config.toml
norm_place = "pre"
qk_norm = false
parallel_block = false
schedule = "wsd"
decay_fraction = 1.0
Each number is 128 + 32 x the weight over its row's rms, rounded and kept within 0 to 255. Layers, rows and columns count from 0. The size above them is the row's rms in percent of the matrix's.

# layer 10 attention query, 320x320, rms 0.026, rows 0-2,64-66,128-130,192-194,256-258, columns 160-239
size [ 68  77  89  47  49  51  73  86  84  76  88  98  58  73  68]
[[116 169 128 101 102 135 126 164 130 147  74  49 179  91 111 114 140 108 150 236 168  76  90  87 115 181 103 157  90 182 138 150 108  96 130 101 118 146 154 146 131  84 141 142 138 123  60 153 118 149 120 187 129 121 160 148 161 156 102 145 106  81 113  74  85 122 129 113 103 157 105 100 117 143 120 164 150 142 129 183]
 [123 146 201 150 177 122 126  93 140  77 161 181 121 146 158 168 116 137  74  61 102 133  99  81 143 124 114 139 133  34 178 143 126  65 146 132 134 144  72  90 140 122 211  82 117 129 111 157 173  80  97 123 118 156 112 139  96  93 183  95 134 157 157 130 125 106 163 139 106 143 128 114 115 178 162  96 100 122 187  40]
 [104  77 125 111 130 114  77 118 104 112 108 140 118 118 103 113  94 141  95 182 129 120 103 143 110 167  78 103 142 179 140 103 137 130 107 149 108 122 116 108 116  94 137 183  86 140 130 111 145 118  89 105 161  60 212 143 150 148 109 128 110 130 169 105 164 107 129 100 127 108 141 113 134 148 125 136 176 121  76 149]
 [127  81  63 151 153 148 100 122  69 147 154 156 168 180 190 141 144  96  64 108 192 116 197 160 144 152  97 107 141 159 133  73 126  73 164 125 125  82 113 142 175 122 143 159 108 119 102 112 102  95 159 196  84 114 166  79 156 142 155 176 109 140  98 114 143 112 140  87 124 138 163  76 177 137 139 165  85 163 146 173]
 [136 134 118  88 113 129 141 151 136 142  81 128 138 140  94 128 127 113 186 125  76 138 178 109 120 160 160 145 133 142  78 164  89 125 122 139 146 138 150  80 123 169 164  95 129 146 134 113  87 108 162 151  96 150 173  83 125 154  84 112 128  76 133  85 151 151 151 132  98  62 168 145 109  77 108 130 140 104  92 127]
 [123  73 154 117 142 113 118  73 122 145  86  87 181 122 100 180 136 113  53 133 133 166  71 146 135 162 106 141  95 110 149 103 149 160 143 147 105 141 155  47 127 161  96 159 173 117 143 167 111 147  96 155 191 136 104 104 193 125 122  66 152 183 165 125 108  69 134 109 128 194 141  75 135 132 140 145  92 152 116 145]
 [147 126 157 104 124 144 143 124  76 135 114 108 121  86  98 118 113 133 114 173 144 175  93 151 149 134 169 131 160 173  92  88 125 129 145  85 134 148 104 137 124 113  21 133 123 156 146 157 120 133 108 148  93 138 133 107 171  54  87 121 183 159 109 151 103 103 120 128 126  83 113  80 109  48  90 131 171 118 138 199]
 [ 97 163 124 125 137  96 143 124 140 142 145 114 181 159 137 131 164 101 116 166 204 145 115 114 105 141 126 139 122 145 204 131 120 110 122  99 133 136 171 153 115 113 174 111 110  91  96 182 135 105 142 140 177 109 138 122 129 188 151 168 157 118  94  88 140 125 147 110 139 191 182 159 122 160 174 134 110 160 104  31]
 [ 75  88 120  98 139 146 158 119 115 134 142 198  94 145 137 135 101 129 150 142 127 117 165 134 141 132  92  74 123  84 138  81 144 123 122 189 121 161 167  83  83 141 106 139 125 145 105 159 130 103 126 137 158  67 136 149 122  78  69 120 110 164 106 107 124 156  68 144 129 121 158 148  99 161 117 109 201 142  92 206]
 [111 144 157 157 163 135 184 128 182 175  98 120 101 113 172 115  44 136 117 116 136 121 109 158 113 169 127  92 138 161 103 143 110 159 116 125 141  70  97 102 158 113  89  93  69 160 125 118 136 169 120 143 117 154 134 114 166 119 130 107 145 148  92 152 119 102  88 110 113 137  62 114 156 111 105 138 118  99 138 187]
 [126 141 130 125 107 112  64 129 135  94 180 135 165  90 140 120 189 126 156 122 105  98 106  83 142  96 126 125 121  73 127 139 149  74 121  96 119 175 124 145 141  80 205 167 140  90 146 137 107  99  98 101 128  97 144  94 129  81 130 113 157 117 126 111 137 125 152 121 119 155 218 122 111  99 161 142 146 154 141  63]
 [121  89 111 193 134  87 173 168 146 133 111 161 114 116 119  99  96 124 132 119 144  80 173 165 135 103 112  59 110 133 173  98 137 101 158 167 103 150 156  96 113 161 112 133 117 120 106 112 148 161  90 129 199 116 136 124 149  98 110 202 153  72  94  92  81 147  86 131 122 129 118 169 117 149  75 153 193 138  67 100]
 [212  85 126 133 142 121 118 169 146 129 126 148 195 110 157 116 179 107 140 136 142 138  77 102 150 150 175 135 117 166 139 110 124 134 157  93  97 140 108 119 162 183 152 130 143 108 178 126 138 121 156  89 138 150  74 138 116 132 138 136  72 106 154 104  53 156 144  99 128 110  81 158 162 109 107 113 196 163 139 145]
 [ 87 167 145  64  43  92  94  84 204 111 164 148 137 156 127 111  72 166 108 128 110 210 106 132 109 136  36 138 147  75 149 166 120 142 126 126 128 206 148 129 125 148 130  94 153 141 140 192 120 163 107 110 115 120  97 204 144  79 194 129 110 151 130 109 123 147 147  94  85 152 136 117 129 137 123 138  79 132 143  73]
 [ 98 173 151 136 162 153 121 107 133 108 142 143 164 121 168  80 147 114 163 178 158 113 101 151 105 112 117  70 125 130 189 182 169 134 162 201 136 137 111 162 132 156 124 115 159 121 125 130 105  91 149 110 173 117  85 172 111  99 102 127 178 139 127 158 130 115 117 142 150 168  78 142  91 141 116 131 174 101 166 160]]
# layer 10 attention key, 64x320, rms 0.0261, rows 0-1, columns 160-239
size [ 37  33]
[[122 140  69 169 115 104  97 117 119 117 177  69 120 144  94 114 149 190 102  94 149 220 124 178 135 112 141 194 132 126 217 126 105 165 121 144 133 181 120 123 166 186 115  96 154  90 105 176 127 126 112 119 130  88 118 205 122 128 114  95 218 115 157 120 139 170  99 105 142 145 158 121 145 125 102  80 113 162 118  80]
 [124  83 144 128 147 126 127 127 121 181  79 130 118  92 121 137  64  85 166 163  83  78 143 148  78 129 118 118 138 136  63 115 146 158 152 123 147  93 106 122 131 114 146 183 102 145 150  83 145 122 112 148 159 134 164  46  92 144  78 162 109 165 142 117  96 137 115 146 133 106  79 139 121 164  98 133 127 131 137 155]]